config.yaml
n_layer: 19
d_model: 128
d_mlp: 512
activation: "quick_gelu"
attn_scale: 0.177
init_std_qkv: 0.0562
init_std_o: 0.0697
lr: 0.00671
schedule: "wsd"
decay_fraction: 1.0
decay_shape: "linear"
final_lr_fraction: 0.0
seq_len: 1024
doc_mask: true
train_tokens: 283700000
Each number is 200 + 40 x the weight over its row's rms, rounded and kept within 0 to 999. Layers, rows and columns count from 0. The size before them is the row's rms in percent of the matrix's.

# layer 10 attention key, 128x128, rms 0.0565, rows 78-100, columns 64-127
126,275,165,245,229,167,197,248,216,218,248,219,193,268,198,160,174,196,186,209,139,199,85,160,182,156,170,221,221,203,250,223,257,170,183,216,208,247,197,210,124,178,185,216,172,218,180,277,82,219,151,204,161,183,211,199,166,216,130,190,182,161,239,265,165
135,115,223,222,164,220,247,248,140,213,193,255,225,183,212,213,180,203,268,159,204,196,256,238,273,241,200,220,210,160,163,189,262,219,208,205,207,228,177,219,165,177,137,229,166,248,256,99,154,147,172,261,168,155,215,201,158,239,215,176,222,175,211,158,205
128,161,192,159,278,259,266,195,207,167,154,249,249,112,175,198,168,194,182,194,164,204,189,187,188,170,138,170,261,326,229,179,200,179,202,218,142,187,236,175,179,178,231,215,214,182,175,254,192,199,186,210,207,189,235,251,181,196,158,268,143,224,200,140,104
136,183,182,234,164,240,163,180,251,219,145,180,227,194,220,237,208,152,206,273,170,203,175,222,205,181,224,203,201,202,209,288,254,87,208,283,136,196,244,158,214,213,148,241,258,213,236,211,181,199,273,225,172,203,105,167,259,114,214,268,221,235,245,198,224
129,182,157,260,168,154,162,171,238,144,226,209,155,180,168,278,268,182,221,248,242,215,245,203,149,213,257,211,196,172,224,117,305,272,150,181,253,196,195,202,202,274,130,213,225,181,151,175,147,187,155,175,222,252,198,179,253,176,202,198,112,196,254,161,193
127,256,174,202,202,215,194,213,202,197,197,196,170,124,134,212,251,188,306,234,127,209,167,231,233,150,205,164,141,156,131,183,169,220,208,218,217,225,183,192,108,188,246,207,164,221,169,199,164,179,156,185,182,246,195,313,196,189,210,223,215,206,251,220,273
132,133,179,181,180,242,227,198,266,168,194,235,171,265,136,218,189,236,169,157,206,222,203,165,213,157,162,288,256,208,140,187,163,232,156,176,235,149,210,223,220,212,151,222,199,169,281,187,228,203,238,122,191,185,226,182,182,124,190,184,188,190,202,175,256
127,94,152,182,208,222,184,272,144,179,141,173,222,222,174,229,169,306,228,179,201,150,177,221,232,196,225,210,194,172,180,139,246,173,169,199,192,139,171,264,160,189,176,164,141,216,224,245,239,245,171,218,229,205,153,196,202,175,115,278,236,191,145,241,178
132,206,212,233,217,127,248,184,260,207,105,214,162,225,223,174,220,181,162,256,181,216,162,195,240,168,212,183,218,202,167,216,217,77,160,216,165,226,222,168,219,217,214,142,124,239,253,222,222,231,173,146,201,129,135,192,178,269,226,189,194,201,204,209,291
125,250,274,147,223,161,221,161,218,245,234,115,264,188,170,225,193,189,153,259,195,232,190,170,170,276,147,218,179,169,117,164,268,200,235,248,245,237,225,165,159,209,258,206,243,204,187,176,220,240,263,213,243,144,157,216,126,112,179,193,284,184,164,190,230
129,191,183,184,141,215,227,178,201,193,241,167,170,263,264,120,193,230,245,313,182,114,237,248,172,233,194,201,198,207,166,223,194,229,240,150,143,222,228,200,188,193,218,210,105,182,182,114,222,235,231,233,263,228,139,185,226,161,220,213,105,212,267,181,165
132,198,209,201,236,232,181,176,242,211,122,253,171,266,178,164,168,189,295,290,276,155,253,188,184,206,234,178,183,199,215,126,156,197,276,222,235,183,259,179,256,158,201,166,145,256,178,245,167,144,172,216,138,294,215,252,196,175,185,276,227,213,207,122,194
125,155,170,275,220,296,232,228,177,156,257,206,202,245,188,172,243,231,218,150,230,253,246,193,123,249,158,184,191,178,165,197,197,150,214,219,164,228,248,239,211,201,161,156,223,161,185,223,218,191,138,205,214,158,247,176,270,119,242,212,172,211,171,189,197
129,195,145,184,199,187,254,223,141,186,243,271,172,241,193,197,160,195,127,231,149,282,235,196,194,133,213,195,169,187,266,209,264,215,201,316,176,167,215,219,224,182,209,170,183,300,167,218,215,150,213,267,220,171,214,130,176,246,239,233,205,194,169,208,244
122,198,250,190,195,193,233,163,220,227,218,257,242,111,253,245,244,250,112,262,148,280,120,223,177,189,193,160,177,208,113,167,257,245,238,218,183,139,202,189,255,182,199,186,189,212,192,166,215,156,223,204,139,212,163,229,169,166,187,250,218,123,162,282,202
131,155,243,195,200,156,180,210,195,267,185,227,163,187,201,202,190,197,254,126,214,204,198,194,205,194,180,232,241,213,178,159,216,157,142,175,198,212,267,124,204,132,196,111,268,204,282,180,194,295,167,302,189,216,170,209,185,144,219,143,164,193,212,189,156
122,243,134,241,195,239,231,152,232,220,243,190,219,215,218,266,198,168,216,185,275,212,158,189,228,129,195,242,197,179,222,157,176,142,263,191,178,175,197,226,157,187,277,211,241,164,311,171,222,217,153,191,164,176,212,214,187,224,172,235,177,208,272,174,193
131,175,173,171,254,180,202,230,195,150,175,157,209,199,190,202,207,207,127,178,167,244,235,213,240,174,259,159,275,134,196,178,191,189,292,213,234,171,209,194,154,247,206,249,247,113,221,189,211,230,257,286,150,244,273,137,184,153,142,170,230,246,220,213,213
106,233,221,237,239,180,221,162,213,180,270,169,238,219,216,91,160,125,141,206,214,297,233,229,133,197,215,199,267,153,217,194,241,206,311,253,160,254,173,193,164,253,255,209,169,216,146,178,231,201,248,217,113,187,205,165,232,158,180,165,236,242,177,187,214
107,147,154,282,215,280,235,230,145,186,237,148,197,240,228,189,225,253,189,180,175,206,133,242,185,128,166,243,275,249,151,234,292,177,210,199,180,223,197,168,146,207,220,217,109,236,245,195,146,242,139,227,145,250,121,230,215,231,223,188,151,220,233,167,193
105,205,199,142,211,192,187,269,222,259,167,174,199,284,120,255,212,263,250,277,171,175,211,211,137,214,226,181,203,146,199,209,261,202,154,234,163,125,218,181,190,198,125,201,208,234,233,209,225,217,206,208,198,223,204,109,214,138,235,151,246,288,173,179,233
108,242,269,185,131,184,246,287,141,207,151,214,241,116,198,182,160,219,276,151,201,160,215,181,161,222,181,157,235,117,212,126,193,269,195,164,173,276,184,175,180,206,212,172,203,153,237,144,153,248,275,245,243,216,234,272,205,210,219,127,223,204,157,198,178
113,170,251,208,206,131,203,206,170,142,156,188,177,198,232,177,177,185,252,237,261,164,161,224,152,216,199,169,227,169,174,283,158,194,154,277,109,252,234,247,194,203,196,230,190,272,160,210,151,118,187,224,226,207,188,188,195,194,201,238,228,162,255,89,211
# layer 10 attention query, 128x128, rms 0.057, rows 79-100, columns 64-127
129,76,244,198,185,241,228,231,147,196,237,237,243,104,239,211,202,162,269,169,228,192,249,246,217,243,187,228,225,134,124,233,239,251,173,184,232,277,183,213,154,268,124,210,159,223,273,154,165,116,181,176,168,201,195,180,168,257,230,208,232,201,232,147,249
128,158,199,218,267,255,297,166,208,194,139,240,220,129,229,231,137,244,196,167,147,192,222,179,191,166,169,229,229,311,201,103,177,154,169,276,184,198,179,206,195,206,251,177,235,190,176,216,194,180,180,205,172,193,236,251,165,124,162,227,170,237,180,161,141
145,247,166,269,171,288,216,147,246,229,158,171,218,205,191,205,206,202,187,176,162,156,177,264,210,235,239,225,225,265,201,310,258,125,214,194,153,140,213,104,195,203,187,193,251,222,234,197,132,182,221,192,187,202,128,110,232,163,223,270,235,231,209,202,210
132,136,214,199,233,168,173,155,239,214,256,209,220,166,239,254,291,164,218,231,270,265,207,194,182,219,285,153,221,159,230,152,278,285,145,200,166,199,232,149,263,198,181,201,188,150,177,199,183,182,175,148,222,271,199,177,230,183,167,155,143,211,207,160,201
130,203,192,195,198,258,268,262,174,196,209,187,204,77,145,169,262,217,286,251,98,232,138,195,186,193,188,137,171,158,212,174,139,218,187,180,201,204,197,167,83,152,168,191,196,240,150,198,181,178,262,222,185,235,189,233,138,209,216,220,160,226,272,182,237
138,167,171,234,186,236,243,205,228,182,274,267,161,236,128,231,204,204,185,172,194,243,264,193,172,141,148,184,175,235,197,191,120,209,193,128,273,166,216,227,225,177,202,191,193,211,229,204,199,254,217,118,175,195,151,170,237,174,181,188,225,209,208,202,248
124,210,179,228,243,240,205,263,138,214,182,154,230,196,166,186,245,286,256,173,191,134,200,189,205,159,223,214,204,198,74,148,195,224,160,175,188,177,210,210,139,202,139,164,165,218,264,207,257,183,132,198,258,286,173,226,157,168,104,257,243,221,162,221,214
136,221,225,205,202,159,235,219,225,190,129,185,179,198,197,233,220,179,190,245,182,231,219,215,285,144,212,172,162,226,238,217,158,117,142,228,218,177,248,133,197,201,254,230,120,189,250,260,224,240,199,195,169,137,140,207,198,294,224,235,199,155,195,201,227
122,197,228,177,197,203,221,140,243,196,216,120,236,193,205,238,197,208,192,260,192,272,191,249,185,226,156,205,147,109,105,189,237,251,178,224,221,238,239,152,181,213,283,162,272,208,215,196,185,238,240,247,227,121,168,180,176,151,158,190,261,158,156,205,204
129,153,200,227,144,208,189,188,191,149,213,189,148,214,236,154,168,278,227,296,160,195,188,261,190,259,220,187,199,225,144,191,166,247,236,192,107,175,271,255,179,247,201,168,78,180,182,167,170,217,262,225,269,253,182,166,249,170,267,195,162,194,234,255,219
141,168,176,194,243,201,192,262,206,209,188,235,207,275,188,173,184,168,314,246,266,217,183,231,157,173,202,142,196,237,214,108,183,205,232,157,203,201,216,209,275,193,194,154,178,264,178,201,141,140,187,230,195,276,189,258,145,134,202,242,215,261,254,147,228
130,174,171,274,225,258,221,190,162,165,225,256,153,259,223,121,293,222,212,202,217,208,226,166,188,228,225,176,178,186,150,233,222,106,252,240,172,205,234,194,211,221,217,169,227,155,180,241,184,170,189,197,233,175,215,201,334,144,183,195,223,196,178,140,209
127,159,146,165,160,210,213,178,170,255,285,260,188,200,210,222,172,216,180,223,185,215,212,168,155,87,169,200,181,164,238,228,291,175,213,262,183,168,148,218,229,203,207,210,190,298,178,187,209,173,176,262,176,164,199,147,216,205,222,211,196,197,151,218,237
127,232,231,161,160,205,228,145,247,202,195,207,235,113,214,192,266,270,95,259,221,206,174,209,171,148,173,155,153,187,175,173,258,245,252,199,187,193,225,195,268,223,162,165,129,225,181,216,154,140,206,165,169,197,249,231,137,192,223,249,216,155,119,301,191
133,146,202,212,208,168,248,251,199,298,146,200,164,188,184,206,180,205,208,144,249,194,209,142,195,218,181,259,218,205,206,168,234,172,142,181,245,225,250,131,149,208,227,143,214,175,283,201,168,267,197,306,186,152,224,273,221,156,200,140,210,184,183,224,155
126,225,171,244,211,258,274,167,175,214,235,210,218,213,246,193,211,128,202,231,215,211,188,175,230,215,159,248,244,185,221,181,103,144,239,163,230,114,216,271,133,185,230,242,235,203,307,190,192,193,180,241,194,153,183,269,143,196,193,205,177,193,249,139,165
133,125,194,191,187,149,269,215,254,204,158,159,234,227,219,139,218,172,169,190,192,160,259,244,242,169,257,219,248,143,191,173,233,213,263,225,256,186,201,214,174,200,178,235,266,148,198,202,229,225,260,213,127,274,271,201,124,209,183,165,215,221,208,194,237
100,216,146,264,266,246,207,223,184,199,299,238,243,190,218,217,195,126,167,163,171,275,252,222,187,207,177,173,270,220,292,146,209,240,227,235,180,270,131,156,150,287,246,231,251,191,169,223,252,211,204,252,182,199,237,198,255,215,221,178,169,225,246,206,130
105,168,120,243,204,176,202,237,216,176,180,294,204,200,250,160,213,246,295,197,107,141,158,235,193,212,176,228,179,190,170,158,207,204,232,246,214,248,158,209,169,200,196,211,191,184,177,229,178,196,201,200,136,184,143,220,191,239,212,166,204,304,237,193,193
101,230,222,76,214,182,198,204,128,172,172,215,255,256,201,216,165,195,196,206,193,144,219,221,177,249,255,240,216,130,150,158,179,161,161,220,182,184,235,128,206,198,170,232,231,163,229,192,251,189,260,254,231,203,250,169,227,86,218,192,178,273,191,220,188
108,234,200,195,167,143,203,222,112,223,325,231,202,145,251,185,150,237,253,163,171,190,194,191,265,197,224,243,248,191,225,151,164,271,216,130,213,181,194,187,140,146,184,225,251,211,194,144,171,232,190,250,233,213,203,260,235,236,209,154,216,201,157,210,114
107,236,217,193,242,104,230,161,205,147,200,259,174,218,211,158,172,227,195,231,209,124,224,199,218,233,192,131,249,206,242,271,173,115,231,248,274,241,263,210,186,136,172,260,205,204,181,217,166,245,151,155,224,250,234,207,171,237,196,199,213,243,203,201,232
# layer 10 attention value, 128x128, rms 0.0563, rows 64-95, columns 64-127
098,199,208,204,207,198,184,161,203,272,190,244,173,200,251,179,197,209,123,166,240,213,152,143,151,197,165,180,197,203,211,134,298,168,233,157,263,272,171,204,197,176,214,241,251,197,221,234,248,194,230,177,96,174,223,220,157,236,262,232,228,227,149,253,139
097,250,218,201,120,177,230,223,214,264,219,165,255,200,205,250,157,169,164,216,223,262,226,251,266,207,172,173,201,202,223,224,177,201,224,179,201,89,294,258,231,223,213,190,263,236,196,143,201,250,153,206,202,164,254,206,145,114,241,265,198,190,283,181,229
103,197,223,243,193,219,90,214,161,197,190,217,100,272,161,222,182,172,123,166,226,243,254,174,166,193,145,206,184,195,165,180,164,218,200,142,188,216,221,255,199,215,199,299,122,138,149,186,173,224,194,266,180,277,143,178,215,182,235,232,237,160,214,219,158
088,270,280,199,255,147,172,228,201,214,192,262,198,230,143,203,157,159,241,223,220,203,261,185,172,195,163,206,255,147,208,265,228,173,180,139,127,173,111,253,232,161,235,200,101,274,168,197,175,169,129,188,220,193,197,220,142,189,198,166,192,191,213,189,198
096,144,189,166,161,192,86,191,158,192,97,213,199,176,175,136,208,161,151,177,199,224,144,295,148,211,146,150,197,240,277,215,202,150,201,236,232,223,127,230,188,244,204,224,206,170,154,212,198,180,256,251,180,244,225,200,230,163,203,169,188,159,210,177,157
098,238,148,174,137,161,291,162,229,161,209,263,185,205,204,191,212,155,188,188,200,183,204,267,96,208,214,219,265,213,213,149,249,161,202,188,151,172,220,294,221,213,178,183,166,201,155,182,179,130,301,154,194,198,179,169,216,183,276,219,213,157,234,147,132
104,194,202,229,254,210,186,149,285,239,182,155,109,212,252,189,207,196,196,253,202,179,231,238,238,276,183,185,167,131,193,254,207,211,225,182,217,271,234,195,226,242,159,192,152,177,198,240,238,203,207,178,228,247,217,124,194,265,211,178,222,248,202,226,177
093,166,209,234,281,160,128,154,183,182,221,174,220,237,194,225,97,186,168,133,159,140,210,236,187,220,272,295,230,189,159,154,165,179,158,205,194,171,232,196,138,225,189,159,179,154,203,166,260,219,176,146,245,206,213,188,210,204,222,226,252,236,158,195,182
096,169,181,220,163,199,199,172,261,128,255,190,232,234,203,134,128,115,171,175,124,133,207,237,178,160,187,148,218,256,313,258,194,197,137,215,213,193,204,212,304,251,249,175,149,190,197,266,210,183,146,178,150,165,199,199,172,229,228,181,252,211,163,167,152
098,184,286,197,153,208,175,220,178,221,133,201,234,272,206,198,259,176,318,184,242,261,220,242,148,198,252,217,138,227,218,205,175,132,225,221,183,185,281,185,219,156,199,210,210,202,228,188,262,213,244,139,174,181,205,196,192,217,237,200,196,165,134,309,179
094,185,200,167,148,121,199,197,315,224,139,246,239,141,217,205,244,158,140,178,162,196,240,138,241,222,184,257,156,241,239,163,167,199,132,141,213,200,170,160,205,134,195,285,296,234,210,132,198,261,193,153,171,163,203,192,179,178,176,227,131,229,209,179,167
107,158,180,198,160,269,209,212,249,169,213,200,166,244,124,118,224,158,163,213,174,240,215,216,169,155,309,147,244,141,244,185,182,228,313,192,133,204,219,189,207,213,217,212,171,231,180,178,198,206,223,268,182,222,245,194,239,138,205,167,212,179,188,258,231
100,179,154,151,223,241,173,247,170,249,256,266,262,204,223,194,233,257,186,156,232,226,182,162,257,145,185,214,176,252,243,205,196,189,220,184,233,163,89,174,203,199,203,156,118,242,172,228,196,232,174,116,195,250,175,164,201,185,197,307,208,170,232,191,232
099,186,125,230,163,187,220,134,115,201,204,168,255,152,184,172,178,152,189,224,201,207,256,240,134,161,198,186,190,161,108,240,201,141,131,186,188,195,197,164,196,235,178,225,191,125,167,146,239,179,221,206,246,107,157,119,171,220,135,238,160,139,188,191,204
093,156,219,133,223,244,173,102,256,186,233,185,265,213,211,224,236,193,169,182,206,138,223,164,203,194,191,145,265,208,216,210,199,168,292,232,252,172,241,197,223,130,136,197,210,205,270,190,159,199,208,179,209,209,198,172,265,178,229,181,184,249,176,268,217
100,264,197,203,212,202,212,118,200,133,225,201,171,163,168,229,224,200,219,170,157,167,167,267,234,161,181,182,161,159,225,154,215,176,228,177,180,232,148,226,171,229,150,243,259,150,45,208,214,212,204,197,226,163,214,182,203,206,171,144,182,190,174,183,175
099,242,221,154,315,222,187,211,126,235,232,188,200,252,258,214,215,165,250,168,263,268,250,211,216,207,202,241,233,198,206,224,232,226,214,235,270,273,210,210,206,230,178,165,239,203,224,200,161,211,224,203,222,197,151,194,190,263,213,207,170,269,248,175,212
093,202,262,192,191,210,216,212,124,214,211,217,165,178,292,169,204,197,129,198,169,208,166,271,234,109,271,193,250,117,168,189,167,207,213,160,228,197,124,203,237,227,237,235,172,166,185,152,242,175,181,246,186,221,223,243,200,209,241,204,203,133,158,230,172
107,186,184,172,227,167,162,213,200,236,267,201,146,214,204,153,125,278,257,227,174,155,215,173,233,140,173,195,246,161,163,185,187,263,203,246,151,228,140,230,127,174,211,217,203,249,202,197,176,199,191,127,176,185,98,185,217,168,214,256,151,234,111,216,175
106,207,142,251,225,193,227,190,195,160,268,200,221,278,174,234,261,160,234,209,173,231,175,176,123,248,206,166,218,164,231,155,209,224,185,203,166,134,239,192,214,215,176,243,216,156,184,125,203,285,210,215,257,235,220,151,187,230,144,188,181,125,200,164,233
099,208,266,176,208,223,140,280,212,182,240,206,163,207,195,160,223,123,156,195,221,274,214,223,172,216,284,185,151,206,257,239,187,143,214,224,236,226,219,246,125,212,143,162,215,221,200,239,166,226,217,216,189,219,157,236,176,198,256,267,250,236,118,176,221
087,217,250,227,189,169,167,141,197,143,175,147,217,189,215,179,291,204,140,218,152,192,198,185,138,149,251,237,205,143,204,186,224,217,114,133,220,244,231,213,125,123,226,261,181,194,192,242,195,187,212,231,207,235,160,223,229,184,169,245,190,186,278,172,198
098,101,129,246,233,234,204,120,197,200,224,151,213,219,113,175,208,178,211,273,203,161,220,209,174,174,227,205,244,181,228,173,214,206,150,232,222,227,212,313,172,210,234,160,233,229,180,206,249,240,171,215,158,186,264,205,119,229,180,175,248,180,286,184,204
097,225,256,244,290,184,163,154,160,183,226,170,182,205,186,200,237,236,160,235,213,232,184,201,240,202,181,218,208,246,113,231,167,177,207,143,124,148,183,207,177,171,235,161,204,197,217,155,134,235,231,242,130,306,164,260,212,217,196,176,223,324,175,260,170
104,274,177,209,200,181,125,220,227,196,198,166,144,190,156,172,257,224,194,186,186,164,214,219,191,292,206,277,180,223,227,219,216,100,327,191,208,147,174,215,177,147,234,174,191,175,170,162,265,199,171,173,215,197,205,191,161,238,267,208,215,185,141,162,185
097,249,272,178,206,161,169,190,249,169,260,174,230,261,282,198,190,186,150,204,215,141,221,194,210,218,242,209,198,204,205,173,256,230,144,147,125,212,238,177,217,218,138,145,172,186,173,244,249,230,220,187,175,257,167,217,222,117,233,224,188,195,207,182,193
099,258,181,211,233,189,196,180,177,212,175,207,226,249,224,146,161,167,183,176,275,209,164,97,211,164,210,189,188,214,201,142,275,282,100,184,165,211,179,132,291,219,174,192,301,132,196,205,228,230,193,205,169,173,230,168,223,234,148,191,213,155,204,212,242
097,177,154,137,182,154,177,160,220,238,222,158,190,173,169,262,135,139,166,178,228,156,177,235,213,132,204,207,235,234,245,161,130,235,154,245,136,220,172,203,133,237,156,192,150,150,204,228,105,199,243,234,215,259,220,183,189,203,258,150,155,200,162,152,229
105,135,188,169,191,208,247,193,139,192,188,227,210,249,177,140,186,233,193,219,206,251,234,200,178,233,195,181,162,249,185,157,209,163,228,195,286,157,116,203,286,178,168,226,247,147,194,156,185,172,191,274,210,248,269,236,213,197,196,223,232,251,221,147,188
096,149,208,277,215,159,208,218,214,185,185,187,203,193,176,184,204,201,226,180,188,217,226,199,208,194,165,113,238,200,155,312,287,188,161,175,203,211,107,208,176,132,230,213,246,203,165,204,158,107,243,217,184,234,114,157,173,180,231,284,169,149,227,204,181
104,192,206,144,204,254,115,234,139,248,219,244,238,237,257,148,222,158,231,119,194,183,156,217,185,247,158,123,162,195,136,230,269,116,182,181,189,195,173,116,226,217,168,167,229,188,227,133,261,179,153,187,194,189,219,170,266,237,258,178,266,236,194,227,214
108,159,167,216,210,296,238,213,209,224,187,208,206,198,194,101,157,216,209,183,239,250,115,134,176,187,224,153,116,147,223,83,193,220,165,208,211,146,194,234,200,215,182,187,238,239,180,244,206,216,237,176,275,172,189,268,162,156,150,203,192,153,211,208,205
# layer 10 attention output (transposed), 128x128, rms 0.0698, rows 64-95, columns 64-127
085,204,80,210,181,213,201,193,232,222,216,224,208,196,182,162,227,161,236,236,198,135,221,217,189,215,163,223,187,138,193,208,118,137,179,166,149,145,254,243,230,262,136,215,205,168,198,188,259,153,235,248,217,225,182,215,291,232,157,156,210,193,236,153,241
079,197,206,250,171,246,181,310,208,146,235,231,273,240,184,159,218,245,143,219,169,188,159,163,223,269,244,227,162,227,211,221,272,262,124,196,197,252,189,193,154,108,177,194,138,245,196,236,174,216,177,233,214,188,221,119,256,201,183,265,150,219,237,225,165
090,164,162,196,228,215,246,175,136,179,216,230,214,194,211,192,236,152,191,218,162,140,181,163,161,145,185,186,278,175,225,208,233,135,169,265,233,151,189,128,216,204,267,193,214,187,158,198,214,135,217,189,198,120,221,180,136,236,151,221,199,274,220,168,146
091,211,182,187,177,245,143,158,199,180,211,166,189,161,257,203,229,158,176,183,170,211,159,185,189,208,218,227,203,185,161,173,224,162,189,211,132,227,191,68,156,260,123,181,206,198,143,222,184,265,203,97,166,163,149,178,212,163,173,212,187,197,236,201,210
090,161,142,198,203,221,209,207,208,157,210,161,151,285,271,219,214,191,216,230,125,147,263,157,185,179,212,213,175,214,132,177,138,256,169,128,222,184,266,190,222,170,125,251,183,205,246,155,241,167,183,156,264,117,153,204,177,189,211,226,189,184,172,213,203
094,142,172,241,229,214,192,268,201,279,175,141,298,249,185,243,185,180,176,172,201,183,133,165,240,255,248,212,179,158,192,134,214,183,193,181,214,254,185,191,164,193,206,220,236,207,203,250,155,214,151,221,233,188,223,203,183,266,234,177,188,206,135,288,254
091,182,223,242,256,159,233,204,182,205,196,239,250,210,166,236,115,185,275,147,274,228,193,228,229,101,196,214,161,212,185,182,147,243,146,199,129,154,157,196,208,201,198,184,236,224,230,191,198,135,234,207,198,182,155,249,233,136,125,212,141,224,159,181,205
086,199,177,177,137,207,208,252,270,150,203,191,152,142,206,210,246,212,199,236,233,277,158,179,174,208,98,169,116,168,154,189,245,188,228,216,242,237,155,177,230,136,161,172,240,226,226,203,188,205,305,198,146,133,276,164,159,162,173,133,123,192,203,165,256
090,233,166,121,202,170,195,224,247,216,230,250,197,162,190,180,172,192,234,228,258,178,278,192,238,196,163,212,250,91,139,133,225,250,193,200,242,239,208,229,168,218,187,153,242,277,206,107,214,247,238,249,189,185,234,185,143,194,207,285,215,210,205,181,200
089,245,186,187,189,219,242,217,205,161,259,170,237,144,197,275,179,200,176,286,229,151,212,217,213,186,172,205,263,216,275,214,286,277,202,259,216,220,168,230,109,217,209,201,153,181,154,233,146,179,196,234,253,218,167,229,309,225,209,237,196,188,237,203,187
086,213,220,226,217,146,183,150,216,177,204,140,240,286,193,102,187,194,229,271,248,203,207,212,136,282,194,165,164,185,101,230,187,147,222,124,138,253,203,231,213,215,205,183,186,181,143,233,200,121,193,219,261,214,189,171,204,197,202,232,200,190,180,215,153
097,295,225,151,226,199,182,227,178,273,168,235,183,182,249,278,160,252,222,171,171,270,135,209,179,230,174,181,227,323,157,233,215,193,104,178,240,241,298,214,170,191,139,178,248,176,216,205,172,190,216,199,144,172,182,258,244,252,199,141,199,177,135,198,227
088,232,235,275,186,200,261,166,211,211,157,166,187,196,219,202,220,164,284,190,153,189,195,188,248,248,151,225,206,135,185,217,183,206,223,240,162,146,238,251,172,230,190,227,219,182,220,172,201,340,263,257,190,165,199,239,160,287,209,165,151,195,237,173,157
110,296,266,200,295,128,142,227,266,228,163,201,160,222,208,205,225,166,192,162,254,161,150,190,234,212,195,196,125,215,208,174,217,211,267,214,169,201,221,232,231,112,253,162,262,217,228,233,211,219,170,188,150,261,177,272,234,152,158,216,194,200,193,225,118
098,153,132,195,200,199,260,235,161,179,237,207,141,176,181,143,240,231,223,211,261,235,208,180,172,162,135,243,190,180,156,234,226,198,111,171,218,300,153,230,166,230,178,228,210,213,104,221,219,226,167,238,252,171,204,221,216,247,92,234,233,201,226,184,229
096,152,148,167,185,176,149,212,216,236,138,180,123,220,187,158,159,199,176,242,223,199,158,156,118,170,226,168,221,218,167,183,172,128,187,164,207,200,203,155,214,107,201,140,135,207,325,215,189,231,219,262,155,170,173,245,174,161,210,222,193,228,204,215,146
092,155,214,203,162,254,217,177,257,109,170,221,177,209,130,201,200,195,177,211,120,173,194,102,187,173,210,167,197,219,182,139,210,200,219,217,166,182,219,159,258,185,189,216,201,146,98,242,241,234,191,187,240,204,244,154,161,151,125,269,248,139,204,213,227
097,173,175,250,203,253,174,215,206,214,223,200,165,224,109,197,242,153,310,171,155,184,232,123,208,260,185,168,175,302,271,249,191,210,141,256,174,177,198,212,231,197,113,168,248,228,198,213,174,181,180,183,252,146,223,169,241,207,175,179,210,234,209,236,142
089,185,166,231,164,284,232,179,258,254,178,198,215,160,225,293,292,179,178,179,216,168,207,190,250,188,237,236,183,138,221,277,164,148,148,105,201,238,230,170,232,153,188,200,197,136,211,139,235,247,211,240,219,177,216,178,161,233,192,199,233,179,262,217,262
102,264,291,208,182,158,197,249,182,212,136,160,181,177,231,232,170,233,160,184,214,156,107,258,261,193,169,178,187,227,182,276,220,211,292,182,234,238,168,248,182,198,216,134,243,179,279,191,247,150,209,186,274,230,183,256,238,195,215,220,184,265,176,270,195
088,157,203,211,206,253,162,139,163,149,211,206,183,202,226,220,179,260,268,178,216,173,250,206,223,238,199,157,260,227,195,192,208,251,287,99,233,220,242,241,244,216,237,222,213,200,181,263,157,129,195,199,212,142,218,165,227,215,165,156,159,178,228,252,153
087,180,239,185,232,171,281,233,144,203,151,212,217,138,173,227,174,167,182,131,209,204,268,195,181,205,195,160,245,257,219,181,215,175,212,267,159,266,181,216,217,130,181,210,237,227,211,202,217,194,252,234,146,177,192,192,234,124,204,221,168,217,172,197,242
099,293,208,232,175,166,99,320,180,273,213,185,214,177,268,210,135,204,153,139,148,188,180,206,199,230,115,146,178,207,172,246,201,190,181,191,180,227,192,142,251,176,239,224,180,159,168,245,194,234,215,148,186,182,130,195,182,170,171,259,163,165,173,213,200
093,149,244,205,223,180,232,206,235,282,215,225,171,190,228,189,255,234,235,175,217,227,214,197,168,184,161,229,223,171,222,223,195,216,168,229,210,209,229,180,221,213,166,273,212,191,161,151,221,191,146,198,313,169,254,126,243,193,189,148,191,120,185,134,210
092,210,269,235,230,124,226,218,192,143,183,209,219,193,227,195,166,212,160,202,223,221,124,205,215,145,166,233,156,148,192,175,131,246,193,202,195,174,209,184,245,170,154,217,253,208,211,262,204,190,175,134,208,197,166,254,185,178,176,229,252,185,195,236,177
097,192,110,182,140,285,209,260,188,177,159,249,256,190,155,100,210,208,215,186,196,219,178,161,190,196,167,186,258,228,228,226,151,220,192,227,210,185,164,205,175,177,240,296,191,179,186,163,233,209,149,262,229,164,243,158,118,311,122,249,153,139,248,154,189
088,220,210,231,133,231,205,199,225,209,253,204,219,187,212,227,221,221,263,280,211,215,238,244,219,291,166,151,194,177,186,122,204,144,186,217,172,170,146,250,147,139,278,154,219,154,255,173,204,172,172,188,187,273,233,226,183,143,236,238,210,203,254,159,256
094,293,162,187,261,265,230,254,195,246,172,178,215,189,228,174,269,246,235,182,171,222,149,192,186,221,223,170,198,112,164,227,226,148,254,202,235,260,278,253,249,209,174,174,305,244,201,188,251,153,156,170,180,219,156,252,202,142,167,206,250,152,223,284,190
106,243,212,197,212,126,167,203,212,205,238,167,191,195,204,241,192,134,165,210,175,164,140,196,247,189,167,169,129,233,241,187,196,160,249,164,175,239,288,196,152,243,215,208,270,246,224,210,231,216,207,200,228,141,160,215,177,190,217,178,188,171,135,249,182
087,191,174,221,130,220,239,229,209,167,220,198,207,280,267,270,214,197,143,212,223,196,225,226,245,196,237,259,171,184,257,139,120,204,195,125,130,177,256,194,246,293,249,159,189,191,211,212,223,251,157,221,238,117,235,157,270,207,174,196,217,228,196,167,150
089,203,158,233,198,118,279,154,214,136,183,243,121,157,205,207,192,184,93,248,138,181,152,154,267,204,207,221,269,191,182,115,148,264,174,186,207,196,160,224,200,205,224,197,229,215,184,281,192,245,186,211,231,236,227,220,176,160,119,157,108,181,188,187,182
090,162,215,215,201,165,252,206,211,222,223,207,202,200,236,242,276,243,233,229,191,202,196,233,223,251,228,228,276,239,226,211,274,124,152,211,236,259,138,196,177,227,263,271,183,152,159,133,228,198,218,251,146,156,308,185,207,283,243,215,215,249,220,237,190